From a checkpoint of a small transformer trained on Wikipedia.
Size: MLP 832 GeGLU, vocabulary 2048.
Each number is 128 + 32 x the weight over its row's rms, rounded and kept within 0 to 255. Layers, rows and columns count from 0. Numbers have three digits each. The size before them is the row's rms in percent of the matrix's.

# layer 5 MLP up, 832x320, rms 0.152, rows 165-222, columns 0-79
096:134076153161185148099115121100138166133177135161144113119122074132149110125110155120141152125139166137131133120170146077136131136146127103125134142125057086144102091185163076170139127116154119150101127119154195148075118122162042103121108091
100:103095122099122139112180148120145141083164106145094132113151099097145170091110108114119185132185192025116161076170145141119113125122137174111165124143113193110114161112120109154119109125127188150088135104094144133131102097161156150144145068
098:101098114154147091070113073105125097104091072166131138146097100098117181113117168141092128106117110177149112128059095118085161128094157159169159130138099135150125162157073128157138151117176117126125117184156160186098136145174124150056091111
088:156091111122131114101153173123101144140164175106124116161160063086084046156066171161114133155068039145121142101077149168054213139069136115089109106151155163096142145118117092141113175125135138156171099099105126133104127052142160159153111116
105:122073161187157156179131176082108104190124105112134117129173096194206147181146141164153097131167124137144145168134137130130148145116116136113119150119136137153088074080172153109123112118123162172170143183172097114122167154113100126192100141
105:088169136092163125133094127194102074130180096146166077120084138111168148106143156140085160102154086136152157131105100140118078109177059100095117082069082201133111096147128092207083070125144109069190098018160128149137123082162158115111125102
104:114133091135115205131134066097125075206129143116144127142174106151077102070116099124084139119126106177110081092112144122085153105105098128115113126124123065035157127130123107135091127118143140133165070122062122159082090114139077154095150123
092:151064136149129067134137143139087139081135173083146135108142157099124193059144057139133119113162130129125148086124098108134114071080117082096094153082171156134146098106167122127165181142115104094154092105115179098088146099215166162140135193
097:144172104161134130224130121091128104117086111130105128091142123113132135150155095135155152116120147122134181165075094096152171130119138184118089137126110158136089120130112118106085155147116191081111172181157114135151148105147117113080156086
097:147127085149087080189160149144104120132103214129090101110099197123200158157094156148127168089148198123138137131174137127086092123164126197182159213172106156169155154115096134087064126123134159101146117148136153170170076175111122152104117134
099:116120137118099162118148132091165130073088096138171175163198071113174093123130110138151105074128153108165100150170120159141094130121168132078116133122100114131085100139114098134080132131089094175126203149140094145167129154129045107146122111
096:087116144134099119156082179125088105163049109187109091153164135102158150164165108106119132090135156158112123194103094102155125173142149073137146085190169108142127061159102132191166128134084135172143191169117150115167119132161142139175090100
090:171090205087079102115146153113111108110094180084114140155113006129116083082167157131126112117147119079122148113187057146129084156075140132169132177103131076138054122129195101188156103175103095136154144126203145116189131080105089147213130124
107:107198096141199095097092178109143141208121182090069104137128137119183128148143122101146083135101196149126139149117126140191126171142182096162170141156151107165160141162118118157133096163181149084160088143147142151155173121124134119139119173
102:060069127093129107057081124157117067068152162161136138132092122111141140152106167120133115097114151126124117101156122156119127108047107109164186133106024092128143115092132166103091152144109147142111136118157151167102124126153162116177102163
104:132124135164144152165042117168115138124127130131139146173102101140101147146126124121158134100129145081083093153138097147102068147084129100148096177117141101123179140112055081129138100120090151175163161122102092099156164117176161152147157154
101:124035172188105117144165141210143166154178118136108149115129096134124206103141145151080157089131144071189102151042082130095126117090148119160141071136148137177179060139083083095090121153163142151074151096182129160067118122135144158186120141
099:121062099203099101112140139131154058083105140139148118186164197077123124134107147134141130094101116162146151117097164072147156160087095109145121156147080142087110115139105134115141118118125113122136110141123145080158082127042140136073096123
100:146085102117149110141076156138150117122101122151132146147181133127166166128145151142156130174147120079113100070102098137118116102131178156107097138142165094120136120106104064164128119073134119106155123170095095138122104149094149182136175108
103:091119216103140088160145129103076161098102163122172161142152127094150092086137092120136139121116133160086037172142155126107119149014146132108084094120107176128120105112175137160088036084126117137110098060143089130149111132157142144148116138
110:171125101106144131080196110161158064154096147094146156207036109097136133099098138131151139089178081183104136171110120104151094144132129089126150086045131101129141110156180164189057141131094138138122084149149123157174168132109096095171140102
115:129176105129122146117141144099117065078107083120167119185103117117125121103185197148162059113169094106127101048137128087137087133159158101163223135138176181071113155142115151138129119068163140116092113156092111136118114145112107190113099141
100:086185127163180104122075173136117180122139136158105117064068184173127115122129094135148167159151138126181121122070194131142135149058114148138171094128110167121120211203152119146128078091094157136131111145156152066020184103137140048111083131
097:126154091175127133134125084146116092130130053122119053136141148151114107167150122102103146114123123143139143095105160100157073173118097164143109144132160135135139117133148128123152105126170128142114127140159173130121185121071127128131133121
102:124188132134153130189112147165080092150141155167165108171099115194126119135090143115072136115141195117146161110105117115117126124150134194130110115097096115181141142121183160190104112123116112129034127159137175127129074181133087134119097128
096:128105104163145184111125092121121199149118140175149048186146115186109130193137086127132155136100109116180145075167108156098153077137126162084174103144086140074119152151100181077166119110126127114073164154135101131117166113177130058160132225
096:052056128134148196150129075129155126150106110165174077119097159110148159143131145141159093100104102088137174147108114169113106166111115129108093137146167141113143161119110132132148141140105206151143172113160130150107111183099093144132172199
091:134112087130195126166109128128051129108160134094115122078163163146113189135148159141103175160134081066141132116139115123056120154146183142169145091166119141162099129102147123205179104142073242116125146092149131202216131135125152096173178180
095:203181077133155150107100078101127134162074168152104132099119140164053111202138083115095129085127117097099159082133184158135119126103097096110152143124156131160173182119121092163081067104116118140181134194130124110100164168113140110098138136
107:114118122170144130122078075141121137160135149121098127053107106150152104077152161071138156158128077120155113080116143132137116153161089149110143176115108131124149115133149128097114109176190145090170116157141097138171130101114174103122104089
091:137128104159103123175103145101142141108157066070157152159143108149050161160090112085108104162148141100139144122065111154123147120099158127044081111080217196103114069108184078125155153100132117141150139114143137035153155128114067171125105098
103:116132121082101151131159091131153147157074095169118132079110112108077075130177138092184119119075073180213174176111078100147126102119137139104124108101127096111108075150172097083158109147077135123131101125134150119129094055096135180153089061
092:158171151131093105144158109084114146119102109122143115124119136174162069207102124130094122165133093162153111135179144105171154127152148135129069141036159073113136127212178153136086150106195153089129152161036084150132086071129098076175131087
096:119171178122143148158140129085163098105146173129127158108112110063095104084094121087095165167140146178098194099155138187133124118105161148120098115169057093034097157125133089141129138135105120109139117136159098076155096131179126174079135160
105:153142124130097127146134070164083096171133163111139067194081113137128116140168140139144141172114105128130108152134107117099187126100096059063111144138136095155121154151161124143118174111070108124099073064168111183153112159103140102095137110
101:090140096176131183114121141159180083132149115119076151193137130078086118092152167101098084131123184128167088096135143144194106097129144153169114070131072171138137125125111148047074100074133183091159155071120187106140184104110156134128114161
096:133134227126083167086146072143139127123146137157138142161131140100154108147121149177155105100056135161103152146132118121122088160163140146095108136052110184097171133137089147120094152128170120132137078119143180144121142075068115137164123126
094:123108127115144078139152117164135116163118096182088136155112076045144107109123171072089179127077071135145151117094113154168187112137033129166123115190089114116116132131147093182158145115080118071124122146172096139109115111109059147108108183
101:117185159147131064127081144099115190111105093145132109116042101179139111187100205099156134109149152110130115123206114103091093118126110137110130171131145171102098159074145113149112132155143126116137153112125097161158123166115173134154114159
097:157108091147090133117156077108118178088107123119120097123127080117077143105158169104090125114177113117136116135087086121147138067118121131075118081128106102149120098133163151089111117104113092139099160125144096105188110220163111083122109098
102:079127097190115076094141146154134096111131166134125185131097145114084090196120145148129121112141124151049126075107154168099124090138181091096121131093129161192111182130138160082143159086174128076205159180096130151132099126079094110117185123
100:159169154109143159130120108168137187101155081127208140141171139132107090158104147136099123162102142147160097156099111094169109174153210173156111134160105148084084140096140073131117125157139159115123174082169134158131097171161145081094174169
094:112075097125139079102086143116140156149117112157133119131148179148093155171185132133120139092146126096138139076101182182127157147081095066122095092141131065128087080102158138095208095131145074143110133119150064051151156181142086143146102132
117:091155151128142164135073144114102076145110110050148164157144087135133107085120166101158089132182115063184161109129096124097155101166124196113091184197140104086140064133130109152131149111107121113224163075115162113104089132114122105144127155
101:146157098136132140058092152143210082096152168088136098100149089144160142160112147161150101148136120127129061122145128149118143169165170116163156120112112165146063131131133132148113117108117143112120089158167119114185130070072196175097160172
099:122139138107157106146073100146124141150065173082116145155131137102146183120170128080145083113132144138134121144124113124126182061202107095134144115103118085228086074106126119173133137113198099171086174141114130141142177090137137127138169114
104:085112096119091142110101089097136177076130160155135172108082160147186148156093133111082160153113098178099160145149117125134132130098111144131140089127113105113143145103155132129104096135161068087083094143107162113126089057130094142154089153
088:188124200089075172134117140103144144123138186101118169082110112161118132112124109126137163146139078089109164079116178145195116140147131127106101190149133170121105177113187176095152113047111163149134143112200185156122186137141142144120139117
088:068178130130076110153164214134134115158139122122145045131126181137080135129091145095153126077103113139126097107107162162147096068106065089113138132122111196129131139139130166101189100169130153110100109096120143097125127130120177140054143140
095:127169136178177063079143121071096094104115147116144126116088169112122128143090108122100107162108166157137115135140184119125166101106145180189155137101121124192126119103136129103131137140084124147114135069085100192168164165150158106113091101
097:090120165124096104088218139123126150145137098123159128195121098114141135145144114075110021090162169178153140073092118142108137129077144150094139149182092141113145091125120085177150102123174146153098149119123167098145063123152125143138063123
107:073111134088107140151097174143130162137154180127107076104117128167181111168186117163156149130120170090155072119113105151088131117106148129139114101096073136108108130093148156149104149155132127189136133140145139124145125108115107093092038086
091:131151146072156113197131154133129073147131179120197086058096147162130095145140120110078101122070174116112100171092114110147182167127096060127110110140163110095148141148192113128128141158147188110141125155110191129120218148132125116086130162
100:168065140132103162129147105153148106094150106128138098160099103170101114140181178104110183086157142099144081124177133154132093158141115139084149164121140099144086174162100128152171196098163099132157169171061140115151116115149136150099085113
104:115137133113110120159156051135170135127140168205114131082140124033156113128098189112148102080116100128040117180179133118190150147103167095125121141120104105101121117120143132102225115082171092104168156126101140145134149109084121118175132155
091:131102071069132168128091111100110155176106148074101132169075168129097140185169122050121095062071112132168120181113053078200119110146127119135104078196145143129173122121125225116117133089134101114101163161134092099168136180142133143171165129
103:085164131179120166127096146186092133109119172137167201145104095124150085105115169127117125129153118150089171218147152169139126101145031131094128121113091178088072144154180089130131112062098057111127106161158119168171155088133138158171154140
102:124135123163139109124165125114158092138137097157125169080116143118081116137156141100139104180063126085144095103145139167134095116136131170098132138176148101158116095127189121135102132106077120126142065076196147157138132132153173175145108097
# layer 5 MLP down (transposed), 832x320, rms 0.14, rows 165-222, columns 0-79
092:100173081088132165113152166159133167161070141082132137108160129095110161147153191117106136129082190130173103121109124121120135058091069171100124137055200124148125071145096112153145076070079146111167168081131120178095166134136130150136103176
106:097122132156146129114141157132131075156179140122100132142159171162115071194170099104153132127146203138124105148115094166114159119160125093148131079108108114168136081121097146108088198138161128140115058156132148074156133097173132107131109144
102:133143139162132130102116129150131087183127140119122167110117119037169114166129165106152192136105189132148090170081104070108136197106136124131141108134134148158194102188120098160123134116195111108137130149132125064113151165186071130161139079
092:120173142085108115178118168096136156147148096155054135127036136167128105057154107125100156145117118105143119150165075131109088116097169117167102096170104157120175134158146094107184177072080108153106085163109103153199119157126143115129127162
105:118141132163143162141151101098206130177153100154156089104112170098129117154144126131087098157123136126088112128101130114132101113083124118134129070129184124129072167147124167140182081147116097157171150028151176127184124114084141121119067082
099:132113121143176156095117115092095079123175160127101168127045152141099136107152173067129151085155118122095103167124122146138132073097142111168123101039157158063146140098156163100136122098145141117115052152131144144142125137192142169108127107
103:140105085075148083108124148155170167096145155029151131140107116126141125168097126156114135115130168116168075161141093113125049136047124129118181187176202170139120154088111095154100145114174101102183082110149137095161131134110093072118073200
095:060137069144179167161114105060158125138156117128138117130121151128123078159132103109138118081102109172076108191126137097107169157171107132110110154185095142105129173199158148083151106129128134139144071119177139187097164154096127099153101090
100:085121179167097116107093114136097095168181120108146152098074105094108141125185117147102124119070120114109150143126140078141119125104129056137167150126108179122145115093181161055152091108131159123200131060161153136136158146131084173121149184
092:165107111115114192142126084113087068118153134090143138155127106102132080153113113161082139140098123096082094150126129149117125071121167121146152147105104095165173125127128095108163146113119149153183112149126157144158098080127068120137164178
099:107111083102066141114188125131118127164090067105151108122072161079138096116136126143118149174130176152158167137095100112126075155127200159089172077147160162125155146117143174160122170078128154128115084138162161056120116144115164169113157145
095:169115086089142096067160142133108153161084145146126152132093173091164122135146230138125081165146126106093133158076130105157183041099084147101137141134080110169132091147155117172153082115146117136118111154128158092190148145148176142078111142
093:114153198076237153118066131117150158132133101192121106077137131151128103149130101101128116123150119130134160182156123164140149126181163117131150126080127159181061138148098132107140139044091158123158103098129145223145105155168176121149107126
095:097143078114135107107148166059160109134120134126116130165139088133129140183069146096106087098123172125069114163069129190154128121140171042153108121126161139140112105127144067099111144155156161099104187163145109211156107125146117102129123091
101:150120101110131139175150120122092110116185126204097125149124140151112174158185145144161148116138128155128120122109122077138155150122122128104136137190099188143108154125083131160162129144152149112197112147094132180169106133168141131113115122
106:086151140072112151100134116159127128198106159125134127163139145117133119097146131144105118146132111168166087095200040153190182143081124146127119096164172120090141116148116123142174141150073177139142100146110195121143083093061156111167131128
100:112152106083162126103154159157160097196134141116150103167070203151069180125094188136099168126087131119077164114138224093113102161179118129123112115110108097174136122118148140192131131154143123122116160111145119131108170137199188123106089115
103:108123128051095107089079119133105123133122157132148122163120085151076112166141169180117118161136113130152141177159157139157119125116125142202167135113064133169148170112136166121107104159165087076122131095102144220054146131115162111101129089
098:108142123126145086123109087111126135138125205117143135134148071135080133141056177114172103143143133165128197136107089176114153132098200084095141150119139088181108124145149108104094151160105112140172153110158135173168149124124122130100108160
101:050159162067132163121159133149111083163111076179141080101141114120104095082110118148164068120104130184111109145149127126184232156114096105121124159086113109128138109191137106117151134151145095065144123082116138172116120161082141106067087129
104:143118130140134135150115132133136054098143116149145157165100108122176103133148132117109131160114142118073144142181179176139155125136147086131135117196140151093107176138141179201175117141118170089094151164112130181212201131093134146085108146
104:074141097202079143101077114100095168114137125061108125129161124137123123080151134176180136129146105129182173068114133185093077099161105111118095127172165136085147127092131092124089098187160189127098127108145121116090090114162137135131110125
098:162134118135126142166118152110148101179104187132164127158136116097098114113082161073099111139167132136122158144089050216129145079177105115138115083121174099190168116124194183107073192134018101146091133107132093126179120164090178165160145143
096:090129127150075169119116153127104150159126166051140071117126137140056115133113126108108039108157118069108139098142069094125088162162153087120094120111111184138114131113143089102099109174101096171092091048144119044089147164151139160133101163
103:145147097129172099132143154109146175113169152128108117180111131158126147072083101068141134170175102152112102149125135148173151135094147090155114111095195139131113179168104078107086118137103146176162154120107104048132121142160124140199120171
098:090165147075158142125041139146048112120142085155092156069120139088097126165107099149092086067085137134123114134122109122075129176081099130091063161134177096067112175155106153099131097146138126140114077122189163180126127130130127184110152152
098:104149109120123044103079143134103145092090088142124190094164117071149152125086090159190159111105102190123118116139079132156203154143099104150067169118104087120191104129179090139057101124121183113161078124107129082118126105170132148115092122
088:054091160115142114092116176119171148124107126128099151122173131120103071123132124093175189078115129109130137128132180148085093089107104085174157129130135154156112182123137158121101088154148099149125147209144101043104141140131098125043161042
095:088081099133113071125129143111156152140136101108114161129115091094169149162153161115131066106155174120125087162091056112125150205147109127139084143130102109102160147058171111130103097159156177137111160092159175052133104134080118124177124127
110:136115101147127132124138091103158210201131137169192132137125139168168084078173059075084167131162112100130139102118168132129150114088122141085141075113138154138125170174090163138118125115112103104161146110127155099131101132200098123164151158
087:123113100173169073112150122146082125151097124132073089135105189107146144033149140102176112115065107153111094119145174093157085144163052133204133109138080108149114135144075137181092125113178161091157115155092133000095143157216155070114079129
106:065147094140132103075128167101149186112107133127137155120128168163074134155141103049045143084097093092160151126127089086108155118168177118140077150098094163130145144138129122076129070140140142117132155138155097111138088121089119164124119120
092:119088128174110213103123161143127121123191109118136139102139109074123138117098159171173141096103154122150102103118108124096133158115084135157202091091144155098066181144103067142119107141130139165098156128130190151108142203124140149120110128
099:140083148137133226124086130065127226103079149101197109059136140131193120128128122118122115118170159082148124175151116112149138143108169122098104116116170121143127117142161051169152053165135108086093174109171099207180124163110154136110136094
108:115122124088135176130163137105120122140140154076089165126110166082127135103130137159144186169102138110113051062117178146105132140136135104130154102141119109125141098145074030170102141078117096150110158120093066113041108093126124127091083127
104:111123111175108170120102139097119125088170148096167152146063158155079148114187117140107075085125077105174168125076150091151119172132119099208147144051111157050095132097115143144152136203132070136149124116113153113115093096209098135104130158
099:108107031142147133146161125216124087180086110126133112109111089178097086130168129112160168130110081118109086157149145096163106111124130120133144125203125107166085111171096088152107186131116141131124103186121113123119113081127136146099170157
098:115143188091159157192070146119138128131085123078154134093136148155099157150161106176109096111142149046133085081162128133104089160117142124088198137078112121149132148112079103163132154107085109184167122104157143241093147108104114102140129137
103:201168123088137140058097215158109229150187170117106119151084115097147102112123179141100121138120120154078179095142127121137141140151161094116108133112168141140072162102132140157131109108143114140166095179163162144139108166140100153132148150
098:142067171129138121127122101103152115142076163116142155137146137105149133123103105151112221159078085125110145153147108109134095153147089176124093121124166101109155114102139142188178101123090183117142116101111134190179149110152132183128156135
099:137099148117078137110087138117082133110185069110189112082193134132147124118157143177136157139145153095106067129073132088114119148130142102169124175179099128084176128091091109148158076137117113199074057124077106157136173154063112230097161126
092:102104133096151079127118131135111095101138125122150112102187120127128126080175053194110138080144129172115121090112118164140097131155126122135134106083107100121131203190131137150118143119159079180118127186169121229149096134132165106154113129
094:120155150132115122111134145128127106138109137113125148116127167098007111078105164086109158176118097140166172128111102167089132180086074152155093114087107104162147148170071120140115067116115074136137180131145139152090108128107100172166219117
114:139105100156113153178078186103097052089169115078158168102170095155123118165144155112192137134153139150192138179114122187138162073092158113115101079106149138183122084074138058116147129134090117123142165133105146196102137109085151111143140144
104:117121180098174099121152116105114199104116071121158155096107079198181155169163158102094135124133163095152133109074132084111105082143124181117121206191116146157121118145146123105144097137086121142116097147151168052156145201133144157143079080
104:140182126132131129080126117126138210164161065140106127171166115125103166115110154172098068189123129087122133087126122121122107143070152222146085162186139125121144122130137036166122113132109112139147124088176086044159077099105089145160127103
102:106158062148155185145096127148133117128092174142147102120116143122131122143120135115143208134110142123069114149059120023133096107142157217155134154136107077162102103119160129105132128157191112094043130095099121183161151134037130153109076128
097:110110162159179069110136143088141150087080098113182068157136151129143151102140122189096137113109117112160164154096103112117142109140152120169126120083077128169115155096135092111107108102124122140083104155114139137081103117078113153147137189
093:154104071058185148126132046082103160102135139071156138170151134133137180145149115172096133092111143041095110123146144111112133148121150123134138107090132050135182137111155123169088095122114179136097105135152116138157146114112139118181138113
093:095109136072102139123126157103138161120076104178122172114184131107092147110098097096135084069113163121145134114073120135086122170120114105107170082127105099124142138189133128100164114152148111097171152056114133053078162119160125117157116158
101:156057200214070092134105142135091090150136128074122133152131101119146121071113161148191191173091117130109098175135147027124092156155135119175168114132100162139195125097176088153123146101103134145100083103125110061119145101111149086082103195
108:150086082126125092111086157073196185176072131162150072164148213118094136070099165018141150093096160150132148129130151102135099103092209098126092109134153120162189135149148160098146140164095078135143114159142136092164140152095086076083121161
096:138120052146141159118136096119098109159114117173057151186155091117119132164128096054146148132147172082076081104146119125129122129117141086108149146133133142134167135141123180156163124128115152125118096072107128111107089068158192190211111163
094:112128048130068149116194113064130124170110110222117165098133130123140183136105120153171106128109142213120127083124144147188141134191198136140167157166210132093133097099141120128094181114110195086120146099106064130108151058138174129142076131
104:151122096153142105101109169043065144144175104102070184071131102177147091114150176175100158188166111122082093084133143102122132087088170128108049139096163167168116114113111066104118054171106129121118133167118101091149131077185164145133119147
096:191077112107128158077124118096147131102147128140104107131098150088125126115124165143141154187153116195120101161164199107175116104139173165129097105113171123159134101178138165155143117085191172119134099096125123120124173131141137109154132177
095:162126046179098149084107118133144113157127080145158127113070110178186139156091149149131079160152139110137119119139159154142152125096054105108085123063167150143162085116094102130106120134180155155146096109126152123154065054090152144153136158
100:112108118115124099101094100084115091099130118116138106143124061063057162134101130193128108202124120070190133081188129145122129101119150119124126113031142152166098148181155147121134100199095101206129133178109143162166168150118074144130098187
# layer 5 MLP gate, 832x320, rms 0.142, rows 166-222, columns 0-79
100:139191134127135121166119091082106143116108145091168138101089125111133128204158137134088209146101088182114089169121097118137172115148170119155085116179076084124188146182139120128175117126082174133034110095131120139105152114072122149144122128
102:077085111096128132125097131107160131137125121122099158135188072068128089136156148138118214164213123096129048169193164122113037129155115129085131113186102155165140140114148143162117147104151121135106100093124120128118183073100032158117142114
095:193114155111104135098100129121093112149117123096118072164148109149079114127144097054129141127126103139104149168208119082110142087131154129136121165133076184137116122147156145140133116113099143139095159094088135043164140103166154198131077063
100:122168143138080135100098165123100143177180103158136113145165120161129146042158136141154170134154143094108115111089125132118159088119168113098144059158098145181147183156123114067123142097122126102128097094185131074177145139175106108135122075
098:131089111072122112154135059091148138133100159120090171119173139105094135164121099134077157117136137108124160146153142136166135158164123161131165188158196085160146145101103149110088101137122156100205119159094124166081109156098130109119145175
098:151099150108172120121137122140193169104089143087142186102106106192139138176108114128127163141161153118086150194143167149052087141088135097142073172117162111154148080125152153131103171135120123126151139123166161109139098128152134130179067171
100:121132151118127102148109116153093130150109148156098126079092190170122149178159229147125119163094089148136116136119156121065094127105136205178155130130086174105119127098119123171189123132122196129099192134116153137162043128083181129144142103
099:057127183124116131116161160150167192138129158109111139144088128171092160109189180120129092123169108077169129114157167123078076104103072103144163115130150106095122156141100110075164143139117147131148082110189121147121076193192143188089153135
098:175083197116109211109118123155176102131127198147142186093132098069076113093119088151144125142121126139116120124158153151067144131129143129138110147216110133157143138124114065052122182123152143132103129101102074120120165102115129118103131095
104:152137152158140093073094119099135167133154098175146167125158080116122135155094114154101187104140131163114126149117113089125170156172168139123119094145112148166115122153104171109129144131143141169125139118128151097153089170130093130115127111
099:097143143147107129153121156108167240105088097156108122163089095093151144096126137095161110138145152063165151088112140122106048175203159137145075195104145143081048093142139161154070156135105122144125160136128108148180066116118184159108150135
091:132122172107106122133120126133193132150164136101150098104156130120158106086152088094170130161141162089147096106096090108174161135175070049159080101076110077105138122110134094135108153110129082100142084196103123071089092185144180142094086062
103:106144188127085185131141102102154105103147083152117072125105143125108150127052159168115133120163143131131169135111171146159141142098115119064159125027055122069123152068107149153200148087055062127149133100106109115143123133136160121162102144
105:101130136142092126074155148128122061133062122145078139107097055166087101196111108138125154104152112087135171132129107120137154100101084150122137125147187144129205097113076193103062125162121051143138149046153084169081149149131093159140121142
103:130150148155148093127154154088107099167150134085156170112150089093071118093105159160131143077172167165126219168110112184191111070124126069088110137164151088188101124095116144159090112078157107119116091140109155233148061112158110099188197134
106:120135160117159116154109162087139192153131169115127152135126110133123107142143129137167146119149147187184167101143176139127102139090153106137105077109164193229094082140082172113091101126196140086115105151103127089146116132090139091099121066
103:089104102112075091111117109130143179099143139136118117122060150135110162123100156137142119156110105164126080169103089094101148053192158152125124082132106162034117103154111097149140180194099123095136102194197176066134138107121155156147103117
101:108141183127107138104106103157162159142094118151171136107123145105124121171084122132132110125099122136101137121117129153154163136098121118078135115137119127112100114117128185103148144122183140157109150136134125206132169107101174127134148093
099:097138152143078143132078129173134118192094066151074123180155171048109073148113093135157148135084098151066138097127105156184141127152069140087140137094129138101156103147124089110153177145098107122099168199146142076153161137146090104086083123
102:133107105123133132148109085128115061120097083180164141165156102145120096137159120094104096153124102077090069086175165139125136086170184129080166135183119151153052134197080159062169180072149151105133136172114175151113154145127094104176125120
105:096115199145197125114180154067147124110136123124093064110169123158154121094170096148142176080079110119150122181082170158170192102154114185111103108153152150121088111123167142092109136108154121197040110133099094185166141125115119229152062151
100:147099114161152136087153177145130199101084109123134110106114131085153100138144107120158145089175127132115118178114130138103134182125071138168112163113165127099146073098171058198098105173112109105159159097113094164148100130154144174168112194
097:092194087143138156079132217110087157145100106149168072094114146112109149116144112166133148102142156081142109160138115057121092153109121121186189065142142106180140106084192146103126070142125185118113133183119136172163145131100140108174159147
101:038114094118093177108117153152115116153116101169121149104137129092073108108169141167153095109090129092115166166138148130121147116142092136125117188142078120146074197126142111132139196116125058136167120135150165092106117104063083161136161079
098:133150164127143145174098137127218125128134170166132112118145178112138150128134113170136122117148150140120131112128137131099125090144128139104188138087107112159112117085119114197161133164068059160126109138078102092126185164116138184136153107
099:123117120134196209084135123141141122152149108100146099124077095086102131133170159116143096151152144125149038135099185148115084120117091100119092106152117123124143180146185158145151155113171150091093125175100198069134140130141091049161167161
091:187143047041100144113129092178117150134160085095146183144117144126154139147133141138080150133152066141126085146143134080163142134118174145129105143090130154142069148092158173113118148169148159154185101098136130104109100171151133148134116114
095:138091097173089190085060144136126153113134145121121167113198116046096033106161109107121112032125097127153072147126092134112148156113060139121161183126154115096129113060117114184127199107103126118197127116109113190150125133065149149148103144
101:107120090144118065071093140157084162174125112158109110157106146146080138214156061199158121141149135111147143150121086142080156156178145150129213108166127155148141124094128140134146137109162128084151136119139091130126143101148108127177102068
090:153089078120094165167211107108129123151127172115148156160124148123118107137133135078110112150109111140152117080085123150158130073071192131079108143117071093078121187075129165138155130162102077134132120120151162016139166142118102121170147128
102:181152107089157149105116167164120088207082086119130157138151142145191124170191173155178082127142088162151159199119083112134130109157091090136149113182147085129130121135137052095202098089167046107108120090112110074128107130122188164144123103
098:143086115091137125133134094086076148144170102112137151144130122135116159095130119096061101147132082188139200131128129151138129183174165166135095101053168126182118160144118144107071178058158140087061120137067079151091114115146107098147072119
099:103154110127094162140089135061060123194135104184165106159132107088199146111130105119097076064118127154113163190184125136125066138134139166156182182100088125144153084203090108115140149127140092084136125062149116163181154084081100166123160077
105:103088098152072159111206118190202107122092113117139085173099164159098150136136165165145133148057112164087146130115137126134123121152118168095178119130091156164114181130126137120103115092160136131153122097117130092122198106147135154105118154
104:120174111122100112109133164108108106212142168165115134135125108096119130087129141119093138112118128141056101091170162101157160103158048143079111135133136099112155117128154127084157103114123188133129052148163086082097116137104095144099142107
098:170132107088188124107101129074144135110119116113092048110125124127155220151152075178087148146151147086113087132130114147159096139087090115115047093055146081068138120138082070123198127174075142106158121113138117112184097118152182152114143121
097:124145117109123129132120126120137126163150146156095160129206046143088098101153146204090162175183070099121144153114153155178139135168162140173080142089168153144157187133126135080194067156116119164103074145117170097146062091177082130092097087
098:101106078189114174033103105108142084124167087169101119140168103097081070093117144155119123127092116144065087127180112112114143129131224136073098156140171169117050139130122220160149139142158141205142114098134177136140138110081179116172113158
096:115096130091159129165116144108185134199113113114100106172126080084090135105128070115134134086129166080158124166123102127123182137123140170058106088072134137109191167109217140136187042147151163113097102082132070181090096123156109164075109164
099:143110097120108116130158121100099127099147159123120175121116119138118104076067155138158092106155078174094085131095153134104104093162112120102117097047149132064129162082074134078155116106137103198119163169077064092139104121057182135140171121
105:093098087169097121108135143167163104159125154122146147141086132150132091159090141129097113110127123116127146146154071196119182135116105136143230169095140179143113153082090150140117170100159108096124175118118127141104092114111092158158105168
088:140106129084144094146175149105125155145176158145155102131099089142160117148160089099138094111056157165111156132160039081122087110099134139081133146170119124112108080070114150098115128087141141115162121082122141063090090130146163096092111136
106:141161132113147129146138074086139119139126119107181113114124134152174148065094109202128174115124167191113178122104158132146116185140112124115129109071131162099189125090105205179110073147153193118112125174207109099133138156124160141102116166
095:138209128065116117103063141110088132146142137108089158111182113047150095134190130147142155135052098175118125179126123146105127106116106129181136112161107121171124139113123091130121146124138136132113087120164139104197088115107146168153115148
097:124167105143133123068103135088157147058112153104089085153126083135102130096144149144182108106177160189135064140142164100165086080185095079114092059120073126127092158116137146100101152061139085147123169131171099188204113083167093135079138118
101:108155079098108143160161151168123101074105117117127105173132086114186107131153137205110144139122081118088121186134119108135177111146150172142116085159144082159116163126210115093155120117175151073166179145143158124084118117149124148110137181
096:104164138106123131138113128099135142124151145155103082133123179138119094176119212146123117136110132133078134069138087119114138122204159148141133088135111142138132088088070114113087158183148188146166117144152141152187115160128096135115143139
092:081083125096125138091145118083150112135063087124153162182134171178101154155148120143117147128108122090155138121152173077132086122155127120137105131105151137123168149118152117075125143168122136147124077125127106100120118204121133147151092130
095:139128194109132172088165171105194134088116135097121049131170133096124099151103114069104101169131096106099135113144143103106089151128152091092128103135148112158197104120148122121119148117133108128205094174121145136082066130164130125131133187
088:135120140102168080158085124177123075131099192064131009099084120106119114105191121085129149120132090096107144150175144121091123157154119111171148088119105116137102077107182158112089147169127118092144153112144141088132091133168090142178127101
100:119191126137126096100128194114168153131101148144140141145079134118124207154148107098142137083083147118092110169165151101133162176121097128111087038091112145108168155154101095118193144118108153186128115053218162118181134090123063140195160131
096:046163108168186148136142135140132066122137159118075118122177143159143114103132160124159168095118097127116107099138075155114152077116134138154110106167156125118099142092100158116057093108124134105103110133076152107151186191154138119155099176
097:173102133160123126068143038134143086136154130188156142110144138156066156139099122106080096144061060102196138123156099116127127161124131172095126168103117115179104198066101143102174082104148127099111092136111127120141173127121142146134183186
102:140156129089113124146112117145109124130102098086147158080159139155108158085163057143118121094127083103147092138122126090133054150172108121142134099142071105077098130146149144135164117122130118110137141102158098111106155163093143141137157149
098:119147141152135179141146031051152155157157144092141157204182164211128107094173116172161174135111104123091139147148128082107151147144076097117147114141103134157196129145145109110185189172143154152151081107066131067153069149131086140128159133
099:138125125154105146118068165101112071112190158096105178105105103088107099107140168064125142147167104131138149110184156087173093057085113166167137116054188120157120174167115087149100161109109143119148115074139104193168126109101138105084101137
102:101167084139129085103138136058167110147158166127143076202126131211177098063125125143128152140150063160140137140138092182140155157149084169153182134088146172137098126146095146119070191170160189131126154123095093143116089072078120167130174144